{
  "num_attention_heads": 5,
  "vocab_size": 8192,
  "norm": "rmsnorm",
  "positions": "rope",
  "rope_theta": 10000.0,
  "tie_word_embeddings": false,
  "init_std_qkv": 0.0273,
  "optimizer": "soap_variant",
  "decay_fraction": 1.0,
  "batch_tokens": 65536,
  "max_steps": 4473
}
Each number is 500 + 40 x the weight over its row's rms, rounded and kept within 0 to 999. Layers, rows and columns count from 0. Numbers have three digits each. The size before them is the row's rms in percent of the matrix's.

# q: layer 5 attention query, 320x320, rms 0.0257, rows 291-319, columns 240-319
# k: layer 5 attention key, 320x320, rms 0.0258, rows 291-319, columns 240-319
# v: layer 5 attention value, 320x320, rms 0.0302, rows 256-308, columns 240-319
# o: layer 5 attention output (transposed), 320x320, rms 0.0339, rows 256-307, columns 240-319
q291 082:549505496519556479520459471586528506533461474528477509531546452504472531512534516591535569464563447481550502554463487529544504525522454558486439475529459506556462525451444528404525495470478539505501576573510465458568547517530449560511422451
k291 076:483482484516489553394438548485500526543573509478485566528499529445515405453511447578443603513433494489449510522531452447549449547484517540509477505472464536441529462481532567512455524484599420535537480434496484445575529509473508438512497544
q292 074:480535504495448542500443502414492460551559502555553454511550543476475506498511537453558491547511496481403517559439496574551486540504497541496477507487438518567499505436476528446484430522468504449487539411562450557518484499513508461501532519
k292 075:572462454511470523501496539478429484460519550445477483501521498466479460518442502485521516524537453500485511464497500502484505434465558431441483539525494421477470462496522515457463520533533514516504456424544542444494446507473408516519525493
q293 086:526517516498442419494480523487516557528450523497463574468483472439476476467486519544488518458470448390484486490428599523382473501507476517455485493560524519507519521540440475488554510483449448454438500540437500453589483533491461439553509527
k293 084:503482455524409481429519455456531541518547566554503565520478419455478475565514395430505507482495564519487506492500525442569493464518510547509493530478467492459499503508428509477466507446548547559481524516443510457555567474486562450486426504
q294 081:479506518531482512503468576427484484459507519499506446464500515451586500518452531498395484462505489527485508453494498466443504447523498472555493504559487481451475528551518518553530541476532436542504495499420451541495527492484547475521521531
k294 081:501597462546579552471564517487555511503526469540544484553521516423516534479479481576479547578600457460483421486411503512519571523519537461538505556512442491488479521430493513493412519524552486487480502433484465450461522531436489478459507523
q295 079:513564469483561532520503484559566501526517487477486512538475474483439455446433499536507533472465519471468490449471517502477528530494507481437517473506515486562503472477490522489514423468472534570489528468545482510513458456509488508471433607
k295 081:460536480480437521453531505490535565437549527461479535442510421512551495542487486490531524459489564533538428476548436520482566462526484523464457527433456457508461531528513545504592491513530510467447523478438521562513479468466500544525470478
q296 087:553468499506486507466500568514492503471468470473505477559537491450465451502438475506512485474518444399456525486435527432453466487459469493413475453497566460493510504453463471456465539501522480530471481526551470574532431537487516577429506528
k296 084:524512467510494538448534470522520472498492465468436440538549549446478489475510558487496527458617452498518541447453578433526480499537470483544451479534483544458539537459559419547526476581523526532573537482448440487522495497531488501491525437
q297 101:456525548454470585522481569497486542468461525499513438477499528488528537515507526476480507457520476477537584468510559464517506476591485458506495481507545488449519448580524507553530496513535460558503492515453572504506470484475539534516502512
k297 103:535585537525517490385469476529559485465632407557524534563531510460498486477506423509488519522535460528496473539579484455586472515461526513486548498425490509433508498447459518508515503521569468546441551496477451450503494537468527422464514541
q298 092:520612528471507512507508496567504523531514462502509521532517460524555575401498516462538435518513527528433366482470467497513449515489489520508481471497504493520529467428519530530464440486457510580453487510454524471523424515519437460497476486
k298 094:507477457496427513565546522555506492456453481494466442541484502550474566488524532527454515482409481548532486494511501505491503501467526411464443424583517586541478519537509482514512539494501502472475499538489571527442580517574510536550490502
q299 097:536533515520489585541495493485508523486465516430562521521452517530443504501515516473546481507508510499493565484432508478578501478472492527512474504483509452507521435514527446523471460450544446537440455499524481533452562449500521549505434506
k299 086:459523516415479509446528524502500477497466452552535498551551533554550470509568450489528531441500482559530541500525470512533547502473574481509541498538469531569530555471545453476543517490498458472541603505494423448423481533508477551469469438
q300 108:536483517496483480524469460483514490487540503470546457461537508482573571431491486444480542512516453482488569553466550488570477463499561523556515539541534510534534468481512535512521506495539515473454534493478488488541588453490560480564531493
k300 094:457561525521442528537449519458497423508438562547495513543470463500532442497544451547450561498556529445555468628518548469433489451480483458583512489510542498454538512521496526395454542497516456487518546470502473492528450475476520488470418507
q301 093:488515515511512517444539476560579501526562463550481486506553544524556483575496454495545529464492539521460473505489495446558509457524499573502491528434469502453576537461546549528505543550467499538531493476473475478554499547586501593550561550
k301 086:475508439548445531535465453498485437518539460494449464533485461547483493513474416486496438488488475449446531441456570515527439486536492544500501509574508471437558452519572461418496531584569551510525520544509429480449519513456535457530488545
q302 100:507535439524573466466524463547489508505470503524487508502549548588482534510517506526519477542463484421525521477550474447564493523432551443508501479466497524521482432470464547486449436546488580551482492523537427555486457505434464498527503533
k302 088:490539508441492535571482538500420502420470559546469554425436517452442502491513579493461496520534446508486522443486523458537482491502526542505479509456505478452551464461423459493430532497419571464496480509512485510451446480559452499555489518
q303 096:525542549419485434474500457443602416495470538482501548497514512503508543467512504425460551468483507492562507495541534509508464524495464447453493508472511479433536546524512508554582504493509447527404486403465574510498508524492445446537512518
k303 090:481455557461503491500553521445549474475528518501579478495475438490491494494520503531515500562521512531441475523515424534498516564488547486484479463498495467518485495496452532536504500538471527484461455483441566523535605513521519487545535504
q304 102:521508492556481513508477555587511483476560496501516565499449459454458428503505515554486499518457423522441467491483455460458464493437509468433523528545515498504561458482478505473511427485504466509538544410518443463452420536507459423484552509
k304 091:534457511473556541540444520543552468517463519501453543455488563460516501559445472460506521592505509492583532581561470516438437457521472448517577464453559427549485489544515516498462538453458490531504445588482629538515431451499484461561523494
q305 098:483550495503498541531610567536511476491556458510513544591518457493484477486450521589462476505449544511473532486490458452519531432506480540461463440551498538557575426511529441503507451550507518468581451508520544413461450458444494512501493545
k305 097:477476495467470562498484531487546459468513545485441500480509507621519508504585402517522474509462533570561554461527523473591456532468518464468452410511461530450479513570458502513533497476545466500438475505485546444560457573487514523469472457
q306 096:512537503454523563521530539492564502457522492453508465471436500579555461563480447560523505532515482511480522528563493493460531415433553572528476491470499433520471497405489504495540417559541519437600456426532442575424513538443497480498510577
k306 091:515469532520496537583487563498504541525483499453485509487518465514518524481544458548429533501528415559429489454485481449483505512499477456538547476515603505479478480473450561461579511532511465471517548574433515606508489480522506571509508497
q307 108:511445517546497551483539584515496444484465503492561484458548526512509459485594494494487536418578497475427514513454444480593498503477483472536552566519477518460521520526439448488484522526437520492416544448586477463499509472536522501519525502
k307 091:573463482490544520492464477483540521451454516449553536463482552495525548486457418531466442510432480495509537494596470513447490500451540537522568537417482483524509534554508537454442442476507546556542425475509451468537572557484506498467493450
q308 098:536551492500511512477559477564509511553504470503529487515526550554439503543474464524483510513453511417560570502481493476587486527555538467524541549498476494512487503540539498472503528410434507507577516540510531516500535487462482508493532542
k308 095:507563463589462525467463502497529557503542595558535542557423469451538453532540521493453569511513501502425491508547493492523530482535480502568449588490523468478552505491511514538503476465527474506538491421522523496505541572384575476478504428
q309 094:546441551440508494471500488529525510508514484416562540514538472505544421497479566419515508522526551488521505404520532521572436580523466547486502501462500457554492548499548476489515518439512526488535458482468521515520527443474495412516461495
k309 084:488537503490465482588422510538469526424530430539547464520507449513508614506560526489472499467498491537478430550486481494545510496455418559426521506489527441512539473402499579466518483520448488449455491484483496486476492481525491536509542524
q310 094:531539490567546467459481533527502530423408504453514563545531468512500523483456490537474529549518460488479443480482461494497492531483526519549547514518497472548532499509510472488411522517522543550505508574387488501459543508457506436575426526
k310 087:550485475528440503520507518510553486535537486516562528489544387526443451503469515481491439587547422522501446534454512542459525462604503443414477499577481481525443559526561527470506515432436501534576505465473464508454560512488463526490452516
q311 099:515473515470492501498484527484537501494415427514533497463559529566524460536465507454441423537503534463554564465454462560550406424464535569521496492451477437516528528473505477507442494458467455498497490466464573488518472510465578490505514509
k311 093:458532557504510567506433445465452465486500625535488468443483543536537522494521418531564447457526532513507456513495495444505565479527478480516485542508460481485563494552459508511518476595533443573483617533542534447492517464568569479522429522
q312 106:530504546471530496562421493495525442439549542509498513479566485491470525515461462570548492493563352562533491474522431512556562503475513480510480514543505480521562480521478544534521515492567507518428588518473509545456507458536467510567497505
k312 091:533531497524520476519478534513468500502502462531433454472512489530571446521511445546446568539531432497505458475529457499476524484562473546521483527513498568508517517475468562517483542464490495477521550490465513512467482455520515440505550457
q313 101:571392520591482518453536459506467547542456547556535493469465547536564519491486488544485505503462581490477440515505475407507452512477538474599540530393490517486534485486541495555494433522487511489474525479567536530478540520493514487495450518
k313 088:445443514464500469493468540510507466495516502557465462411539396552551533580477571496468469468415467568426438496490472517514537477528484484521560487533512516485498480513521480485460527527533551505515532475498465487488437494502480543534477510
q314 100:489545517527443508495460456476484501488496438492484546482514499451516585471471536524464505481452511501495526442453610429499432508518548512493486497429459508514486509455468509484537467515486472548440508535540471456484485494554505387557518448
k314 086:506488519510503565527465495526516559494523468495481457531541455534503445513491448494452451531518559457531523560530471524484455429497480608474506504563579441517529482532485533531429554523528539476564511551543483475550561450437516499527565545
q315 100:453496461600437515455564593529546569464528511512547455506442521493492471548517510502483473527545528499549504478525455498537505510454475508577514491508504517531550566512493491537532517528442537501433450468424587555520493509550490519538488504
k315 090:418408459542464431450464560462519481521463496520555474514478537506564506559551536520444437630458430478565428509423535507507493487512498461477555492498444477505503490515594515416515462572519458596559546437511523489472486470522525443488507464
q316 095:547541507446408527587454448467564491488525551506487530493507464477490536535473532491528490514499460518496438441512490515500466576446510510446490548539478496626449480464536601512489549477419469475524502527558458481521522434548553448486575585
k316 087:476507509519432485490486490539532480521535514503516523499482511572478497543544490483501496467518492487521529534565442475536501507453574526489511449455467465445587478578487508600493417494516500495510444540470498519517505543548492528539484517
q317 094:535457512556508478581530506524541501560554499552537488471517551451542538542455509472584499493430454510450499535453501469534502407565464449448451565492484521491454471499429487467529535502499574508504448468536472512536477448531521525452514561
k317 092:606502483549526549560438538407481513476564512457480442445473458510505513478488511486558553507584435565461553463502473560438538583452453522439511466507530541526459492562465473475575518459519505503527456545616565525536486442569473518490506565
q318 097:603495487433554579543540526516508530516444529529456541499555442481514482516589534515492480536499409465464527483536491461543469499495425503504419507522417449416504460420472469409513496540434539480462470482481512528547518460540507471481498452
k318 089:503505444544465503494500503453452439499437485533465489499545488482485594482401447446512500536518420495379516548526487489420520503538517491477522488520473461514471448443505504438528562528557552496526472467544482567513501474507405510532584510
q319 093:512448480508543516529495475474517550526495482530510532515502524495516445546527452510521527428485480469355536533472567543449440517528508500477492462492486538525466429451465521482522517480527521470471532477569428492516514464441569533458513550
k319 087:555514522509482555515511500468544511523495456494549512492487535523481555411582445514516551521491464485513457510499421479467448460446569521525563529495503509483526548503460537500482490481422582562542519540536499498424488472460497556424509536
v256 096:515488499530518472473592540470490462531546475498481529496436520484481478567449463545544554477441438513571493540556475496449480526424450514485485524498477516512436545483437460504518457480493465500443574506446520473613536477465462488441501472
o256 102:525511479494476505502528513497528489530558464511462500572554548424457473499505436525577579460470606492399519526458506516514472548437545556527469581409480532540471553517518415491544492447425516541529541514542508498580508482566504514475480535
v257 100:565524470517513490529507465536461494492506502535474457444570550489521489403510491458527571473507559512397567483552490473459472556482527552542417618482582474482459420483420494525479471563498526470539484460527445458478469535502462459500520543
o257 099:514462426537503497521438477508421489477567510505508535593468502477445472453517534482533574571544467461456539541465468491434535466520556550436495499454501504508527512438464501479544419558460540492508472464500490528502509520485537501476455496
v258 101:492498481550481484574501562537507521516540559487485483530430506494473593507475544453495511509532508554485568502561502471524446489477492514455496524538533504470496489447481441479466582501520471536512552479529455497507568474493503578528523521
o258 103:436577465521492509506481441526498530517497473524457500504515504504474555515510510420443479600670503508491482527461571518499484518473424529458519518471477508514505504459532453548509499488478458542551563484436485405510449442534497483463483570
v259 100:494466447490480506515511531483522481446478470453470523464462549517492489412427470533529468568456465582524525564478412519474473452461500448469500454486483505527549596515587551516505443497508496513503521479510436463437548490510433507450519540
o259 103:507514522471444528525414482558473481487477462491499563495401496523458511457494454530551528490412519464559486533539551509506453497458526519454465514455532490526544540519549460485552512509465463532505569519432527455445459500509457449489564546
v260 099:488505500528500544450499498449460543498491557421480577540471482564550503492495453496572484532501492474532480488512447471454500452547496434479577515508454524545484522531546491467560493514505462480560433561519529496508557474442516523493455422
o260 096:467504503469543608537455494528530555584465476523501450412515497515527546486510486481461462536436468485492494515515491498494532502533512412515583532497427450451532498513468491552556497511516464478531555485526581523490515545549494499478525483
v261 097:535487519398463475417449509391492452479516523460457505453500549481511518500513507518542460498464518475460476531547472409533521569570432483505489529493517554469472471508474551504500425472557530581493588544529481518511455463546498447481528499
o261 100:485523461457493424463490520478506446537461468508378528465536508404514508504487515533495542494463523487447516436427497477514497492487562469525486520504476488432540540525478557534536565483511504511531569551487495551579557530536467554558444429
v262 095:488443490590467474510523538519442565426464474543498455484478552499589476463522492456541536488495487522522514477581510499480470445474504525528491541488492566543481512426474496495499454523488502480471452554462528512479506491529523547502525437
o262 096:568469459481486505452445459473577502515523544493514539424479449539512492443490540497565500511538486495421412581474526497549487510513499556539491478473467526508497465422507511461556460476470512446435484570515481493468428422498445554539473466
v263 095:465533550532515521498499503487503461497499464522461559492590534524584484520538487482504484491513444544490554468460467529482448528479534427499515508548551480491485493568467513551483514420463464546484509470539569529469493553453588509512527494
o263 099:444524437486503400497465534514530564526505493514498544552548431544567477465523521429492444549488451541511456477511435549464413510441508549547468458457518488484543549468514481490504524485471524456550509498540482597476469495558467446581435542
v264 088:419437453503502486503454490474510469546468450434502470546481509522523561462544468469500412569536492538575491459480516624497540490425504476493521515535473505525461468546480508461492563492523425487486573608449531533498550510534513507539552523
o264 091:486462453513486526467483473552493473452479510495554489476475560585433565489518474538403520527523448523553572506549464487525504517463564399549517484524490525496485504579479542420491518490531478561467503463515453461467469489511433539509504550
v265 089:465514462536498460515575560528478496559457512549534527448511476500542512509499598538503538461455560508526504471533425425564487485457487482472517467511524565491579432497481543487470636472524540477557596425485503499555591489481505605531502502
o265 100:573586561514569535557482466572469518541501556484508568468487473433501536457521481454469553417516475454484521429436508444468483528495503452409535465454528491477561483487432553520502473435447501513504508491578495431492513524532502389574467540
v266 108:572578481544562527486392484494485512515518485550488472473528464467472528441492454437467509520543450428472500482516510444538468531476430597583526444533525555505509523478478522532505525493497499489533468550494435540448520475541532471505521547
o266 100:537517495534450571588488561424507535520457517520477503527517391488498470534559457447475413504491519510478451513461496500481492474497472507404528465535540499456474463539455471527524501462522483439597458411440404540462447451528525547518538542
v267 095:513441540505491572466524467573441472508555489530486544508573498512538500430552522495528488483519459550489507497497561493482557476537484458531466569516443544505479496535555522475510440484509480501493471500456452517452540517462536397547469517
o267 092:515455509535478550480563548541492498534490486459493515434480449511523489500545572557573451540465498551528447518495518497469470476513437451488462473474488533466456555518465487521504450501523480484511561529515452526548524489514586500450458563
v268 095:503491558524530555584473524511397526464463456495480460485500506508444438499525497543356550475416554548445562468544474529448440509498524525471444540481485483506455487488518463511519574517538518458452498476523502520535487484501495602532532557
o268 095:465493594478442547460537473535489523526552462548466531487484502422511441616514497549454499577567570450447547540445507491555392483515550599422522502519487487440567491477499516469480475454493549484458477535510551510491564494492537495468460545
v269 095:461477483509528437506518585496423511436536442546506453525502499458500530556478509527437582497541473523487505562568517497535549511482467505516454487538440505548531577474480525458508484472472414520450537470480555488519506497468504521552454538
o269 100:519522510466551507491478516577485500493555458477535494557528518465499520434568498514531454494531533513479460507507576521513494544557479534511502522490460478531569522538484490424456559484427529512574494503491511498530477437436477488494487478
v270 093:483454473525522457548480448507464504480439505497482483488538504529460485514499607446539537482486435524561479471524447500394526539494518530601555555555512588518513498424520465443497538505414530491518535466485553458509491527494511519507512486
o270 106:547490530500488480511525511505510526520518499464490476483443454484509524486509509381562515532562477502565421533508544525502506547568488473533428582525533496464511519449505602500456489432502516476496526517502481426524521519468517476572540505
v271 101:532460562506499586460465515443475486501575575511492502464553539535544472597494495536477534457489507478559529541491510478443534490524509523563545483481530492514526538598490534602461534491457451503595486444506487544486525509581458474513499444
o271 108:482522562484517543513515513418536469530531522506435592486472494553429453515525543547498454497476525531512455440519470495481442514492438453457554491480500496415497535577545514468503517556498463521611506457494458514531494478465485500443470544
v272 103:462574457542495546488490441444530482532477541401498484545493477493572548496567444524514429526463500490487474437474480484435524508443553485474531469515494547479441481482538516551541521582521544568449543526563554490395453477474515438635536518
o272 098:484489464451505511474477454541454453478454496500469494505553465536476504537468438453501544492469509497473493518497493440510467499541489458495529547549423564403507456557456555545531522522529513537465517491505567469521487478512484438551508488
v273 099:422459453466497430543548512509457439512393507453542508497420542463453494510476527497477558453492513528533520430564588510480506477375475547455488464510470451526438590515550489489495478533478478479483446506497537491457462503516516555391515508
o273 104:522443469478554436527477465494581472570391460528501477544474510576484483495510432514560485499528488480498582418507464499539536478470554518497408485486439505511451505519502443462499515455485460536497536499520534508466516464491491538475470559
v274 096:500444496501510570495542430480454494442439510467491409471467495539485444482550501434534500431536495516478516436563531490497461552496546531532539491514511486527497491530573414504479458457451515476474379502482478465560499553550472492437496514
o274 101:447479439482506461510529475502465500563447516559581470500506471612556546508554521543452516496478508484490517540504558496489516555496470507557526471475486536530479565505442547503473454515428497419502495491426545460509525482500571490500545528
v275 099:518455524468496502526537465472534492469444491495489479537560493509500512485494586464482505555486507595479550572499491510474452464483445419477472505491491485560543512502458525513513481536516530548387525515518476435450533489506540479516567496
o275 100:521526465520495457480514582456557481531442565455514517491497472504431436537535512495592480524490494521519443509566559481485529501483480501547540528479481570498561553508486503509486527478480434480531487498513517461476511491564467606490496486
v276 103:542469539587529548488578445458495403527493432550541477505509521491434498498417511538507551520572543451546480542488528560514495446437494480613502501508552477437480512565472451526449530438475434528511537527509574483534451551514513515476483476
o276 105:571487525466460489556493487489508442528490498630516512526540474514459508492560497544551485483573438502485486525488479468480562499434503472520458511503531468498547550559486541526486501514495530525507580461498477531516486505513471457457498489
v277 091:511537549506513503517513504460530476551519505514545502481497481492510441514607467486451605518569474554446575464524503477573483523545527495529465517500539491501479563491477495528518472488459464544540536481524453547503613519413508449510486599
o277 101:445548509478507498467546508463577468527516436504445535567546380545503410488496470574507463560496527518589490514604511453492533486535487567440527442479452459556492464464524476505509506507553538541526492551533455514488503514510483480462496592
v278 091:551441445470511435502535528456572516483458538498508497431477495497537538544485472482550548542488533526550499452545504500482478551556495518455497497470423504548555556457466497463543500495504457442406467473512501506521564503476527469474457436
o278 095:475455533476523445517555480523519574540528552484477447484584510522539529494513514540526570510524518461515555486496571496520510554571490514444499469512504496547450511521536536474552497500435570506440465509549492573537543498512510436462516545
v279 097:505464470546438515500540446498528482580520462564571512483390530465542490573445524461519471565460515457486399531521509501484539573464585472518544530502471456552492490409492528450489423573503510574511522523557510550542470531536503564474570510
o279 106:565513496433458499487474415446453496510517477517525486475442514469541495498429444537511493479482555516456523442478552476479542454425557398543528519497499498468472458485518505528505475498471492554528536581439472471492457552510532466494533518
v280 094:439469516548547487585467499506482509482474558491423496517395476613435539573483531439526403486468418467528501443517593430502535424459519459438515469528506450453530441504503530460524482502507510484523463519502524568516463519524569502460519479
o280 097:495414438519399472658456456511514526530530486529487433469466458536490514544570562453527464543505490543517555481482490501484550453472487469545484487547521484461537511435518508464591519464514532451535531475495568428510508515424533485487439504
v281 094:468484496430435584472522556462477417527536485600530449526574531482476454477583550582525550522458593543504472512425489558489476487429454490522527537464495569558556536587523456594514460503484534509600521535552509461546488537461496494484555458
o281 099:488455493527514510422487532530469468562461580551512511503527426571456477583518571562509532429515503532477495500485460463496487570405501528528487482458561530469485559545501405506486507497510563486493481526535469490483496512501496467511471539
v282 094:461495559420529477468491458503455444513490458529517466506478519446477527568479493434455489473521449449459532503450514511553454591536550478563355496452492501421472449558545462474507455502488542549427539429498523481501518463492513429514492483
o282 094:454489474499498567433481525461508510502517477487518511440528522513454526547551442505521523501460524508496538478434434500537492525584559530471429516570495482515529482477510488491513537521451526533451566486524511479439498485525437460522488476
v283 104:522460517505456498502539500432513453513461473522552465445492575553453483535482560493454539490466529546573479563500499475566440460515470432483443464426531503484509570543557442489527487466535497490438488500453543515436456497480582450483503464
o283 102:461423484455472536474547440433532493511492563522483532514495469547483461501506487487482516500453492426505506484484550475540485512446541462575470538419501490465517539611531434469514478480469562517494531470544447565487512436474536564489441452
v284 089:411453450547440490493489484503519543537468543505484558563434533485499543565534461467495456474422512548517501472448530476529483470456518586467492470514460512469440489418468438522486522470494490505537496470450554500440567559473471470509543566
o284 095:519501443493514526451444493469511455503418501525409487452493494536459568427540521428473544479562542518600481502566471440489543492456480495523515459482533529468561533526468466501480511487472498461531493480503494523481529516494506458542557504
v285 099:515539465517537447561451398538448454513458522512479483428513483523512480506557536450557446494474486493516471524415485479375520600463534487589544443512465479530436487526387461471538544457490453478532588524582541464507494423541534535496407434
o285 103:448535517540485449439474474538466460547489499441525547554491484475528546471538539535488541479545466506459499524422400466487528548502468513534545525508494530499519512443490509503487535498524573475518513491464504592504528549529486465472497522
v286 091:512444476525475532483520478510472574493442476476509520481497478568507474531520544455492468483449482493493443469504464536516469503523455548496537495444447582517462542510483506473436454498508445499451446534470457444519486571504548469485576479
o286 090:504474469580516474539448475483496501503488538533475454483528491466493432538458507471467497462488449534557431546447436576567471460481503431481523495468505523516487470532517495513458519520562508529499506579453559480521554519416563489499439484
v287 099:525513517536518433551517484513520447447518470511573485555505539514528438509423568431417551543479533517509499535453497517574427461536552447569457466498501562522506515425491436489540517592410496528475412503541571587461477577459464472487501459
o287 101:558406516485500559450455529480538502511530497429547452511478543506528497541441519508513441553545516504456481454475545472502473483524571517517517526519594448496562521488567514468568465547533562511462472549470563529431472504524512507473523493
v288 100:568535512499508553458497516510509463533492488511451483570544586484515562444456429531444514488523478555390456508534570494474504541518433571465500550463512559496500467487543531565524504548488551462488557508436415492414478536541455471470575455
o288 102:464549432516478492521491557445507413531544478452452542522502496521446483503435456446422459498480574523518438522518528526424456492464448464545464453551497484486512493469548468499506504487508518480481507450577423494485528485507403623455580516
v289 092:524488468463521528481521440455478449486518517478540508551486508560541492447527492526515411560426534553518486502520479490493520486492531467531590526504538474512535534458555535533474515567521456504534571520558459540502532482518432444478522504
o289 095:486477516573505484549470428400498477511520503516488468440491446418489541428521535506550454569476524443520471501461543496450508478485528501466557535527493466443474457533473440497473478528402447495527538526474519460546480505549457472511595494
v290 087:480503495514526491562515521492497419505494507460477474462579521526505502542418545509446510479519537570452565546515489484556543474461471614423482534467440492463484491558487551467482474570516547509492519399465487397476505540478522471448546556
o290 089:510497472543490536572546581527575477543495497446464526561425527553494556422498499495493473548475535423508429473497528532454494456457525581439503474493505500494494473542498530428458493605517540534376480456477496464611570537437501519536522575
v291 106:496464514457502486479468493534462533444497542457454482585475490452461544496544538487497452524465607478519507516484542495499520512535519539504418534534545556508486501475533497512488517494523504581498470499457443460522505529541466474524398494
o291 107:490544541517460456454514515459561518500432470524486495543460553465460479596527467409444455581535505491540468489500483509471501490572451437493495481465518511551483449535468452478539469464477505476506486523434540460517533474542471507529453477
v292 103:457496515565532493515492536461503494515459447497512490547551508507437419550488531566459578451520488541453565493522538499521458554503549551429519479489465475536455502522454446488357505463499491485452500488437492482473516502425518532470524541
o292 098:476481515433557508529488509509513463486490505452519476504461529463475489471499565513554480458494531525508443522445466447478464512510561499527527491528472451504502480524389489538435457512487526545526463474553403495497580515511598477460476507
v293 094:565538503445421413502524530526461514529493515484531521505560556464519520546564504484520571518472498463481449471547491509538501545540548428488523380541480512492509533499487452536506557532517531514550458516480494464487474552453469469539437495
o293 101:493449578498537450507509530541503513489507470485506487474496435488549449601515515550508468480511472536507470432437549562486475526490491532498522455469496469490487545439503381486519478495492523486486442477452490460464527470435477467470473507
v294 102:527532412551495440567442515428496554454491488489471512442507511519484506539474572487578525485476497472605485531462523531471517450431493479522503511499424415513467487436493479462492565502496523490572506502565534460517445503474510521522477450
o294 097:493472554564576469511526425537490531507539564480496400427464458515512568556502451369551473497515463581442570511499507518462490500498507500474524571470410467486508493457437430475499456483522423539516487460534588534497486448513491511599475464
v295 098:429464494548558491407486448482519495513510538502433504417483525520471513460503535501560506456478517518530476464413476519452477527541467487524491531493510443381444403530499485507518500513517439497585622473513532466459506463487508543457457462
o295 102:503539478480487514491518483535492416527482422533497402496591506418555518435541483399444431517493529500498520477486495519393478506504504465526557484570464510492456521506506519456491526532451535491517530473543554504489507534576468584481515489
v296 100:576509581482496545448440462440495537498519530525522458505517504502465482439473553517468450507519558477494406475410485517562432527457476555483513436465528502388567380489539506539476503521424448489576499416461440574460491491535556535492513515
o296 094:505521456462478478505450500463506543550507461512483464478568473532504528495493484434527475496530419481513544490457484468474520505475441544493483499571539522473468467543552491514569547495507469418503456501500539529474473517499507487475467534
v297 093:579522555533535465528544529556536504484479525532484443428546476523491419547492491517507502500459460478538479432518511550453546437465525545617519478468504470495520551582466527494490475517512511542522518500527511542464505478485513536425511531
o297 097:554452564485456362438456440529559524537449536436508558560500555471508544482551416463519575549520464513538495470561511537407548585523557514472533523476517450521489550480511546459566505485435503492502502490530489506488550548505497537479549518
v298 104:569486534564483470583495578509504511436594509486501429503504566452450510470482473476501580537493524467497531448474493503472487530435470520452518537510502559548533519521448492510462460484485523536537480503456513507575433523516540570505538569
o298 099:552454495557519532440457448421532487481546559527566527568486513504552531439467512489481445495536496444467498540547523520433525576490520463485531486534502455532445541411484501539570461548564484504520503502519569523500525548566503462519550468
v299 088:554488470598477478591544479532478524463472461480474497435402474481482546518533437472436487548616461536489534540554579547508520507554500476514491488492519529505449508480458509520446431497480454531483442482550500467462566453537518515517504509
o299 094:493535537519478524516500494481539514548498486455504566467499463556485501519489487503468547523510524563530561557593468480467549532486476497535491483540516469555560463536542482517476532498443487494528449496463518512479565477551446504515486583
v300 099:480512500411474527528449519512502519452481468419529447493521514504517527484572453530500539556430469517416547474482534448530478516506523479529451454540533530513397453508517455519550506535593405569486467551475551471492544511404584479503434553
o300 097:433530558445570570540417463433475516497544513450545592528556519507544422496458509531500590579474473500548526426547547510459457520496521548501533463498559524539500486488494518573531435553511498460506483459476546511527488460579490529433532455
v301 102:543534429563508432542529448460537468489465423517441412405486506547450476499552505474514497475466504520548518544506457473540478514495486484483504547521489489527527521568400512520525452461450431466457453511461506538490456519501553516481504491
o301 098:559506509478539454524478496563543425481526483541577451553503529533511464468534506397471475503509531522465493500489476521561503490520542532475520467517484432470602504497477508498542534452432457507468510498409476497481501525463472529559455489
v302 091:515566511434509509537507455517485525427510510476480509461607511444488580468492502487550554479533533467528550435468508470479519544565534483489531517475425523472465476502445489525448501462586536510456503511476496569540539524524505524447418525
o302 093:596492566461449496491474479543503544532517487543501491519551518452499516557435540472484524433419517364484474513512517488400427558454488509516510465502436432600397522490459499498531535489494533505468468475466509597537533501472500545496461567
v303 095:573513473420428468484445511482528522474509509493496479446549602464548493437535530455587450536481501438531564487441484442474515516505491549542491501489517448521563532485472496492586486484535549516544474531483495514508473533455465495526450437
o303 098:490500520483487440451477493524580479519486490507507609501490502466478548480551485508530532464457459497523524464506585476475451470481513516508532555472538482435456483506501456474541481518483537456534515483543449473497509474403423478525456478
v304 081:466459482492505491615518515452562506452497415513554499486493477510474484452521521578562520469520528507479501571458457498430555466450483496531474440528517500434459505475469564525424544534547437590513462522445498498475494513509483477512443552
o304 092:450493499529494599513504530439501489511573518532541506515485472471490564514499511418587497426451475420497487534498446494570532459454495532462457532530531414555515466502520511523497505495518511542596482473470477471457511445470481562526506483
v305 101:512506531518575491540498608520519527468479469508482531507594508520518540489479540554437482500485464440528471452490582527453474567449476467477509441426473484549505437508539522474490508614452498492474489488477550551521382418542527463533554544
o305 097:398493545457576554453530529517447505444522525503558420474556527498508432558490504480496523492521605578481533517506556447496408469473468435484554528502509488469542477519486504488477525497466508529560465463531518522585503473460537515479514447
v306 087:570488465564500522532452520555459536472519473491444519530526478542502438546515519421491561551494482433591502554605488496509523490522493498592487432515566488464502447542488482473483575524423555553521538466506567438477407458542553518479475466
o306 095:630494519524483500497472496546506508546506573542508471566537455496516494547483446496462482523548495453453489479582456507463558421525446543474480512544434526526485511515501450461446608464471485481547541517521531438458508519527463469490446519
v307 099:532554494508501525564517500565518510475492489502451439466536499474415510470456436580441468546457430492488562466557451530512533493402474542453461552465550493525451430512512491564461482503482518512506414498572468443491456537549542533487575557
o307 096:557486571524487477521494507533457558457557555475449590506502491495477428460436534509514548465452577477500551461512548544416492497537458563519484481481504472443513500536474538559471525493541490530463371492447542547454467479490467579463489544
v308 097:454519448566474514555440476541529562463494464482473494582549527478476539511550517516501522487457505538486573580566501452501565517517494482507461468483529522563523517551405559473480495440533504494431522520482500427486535508405521483534460539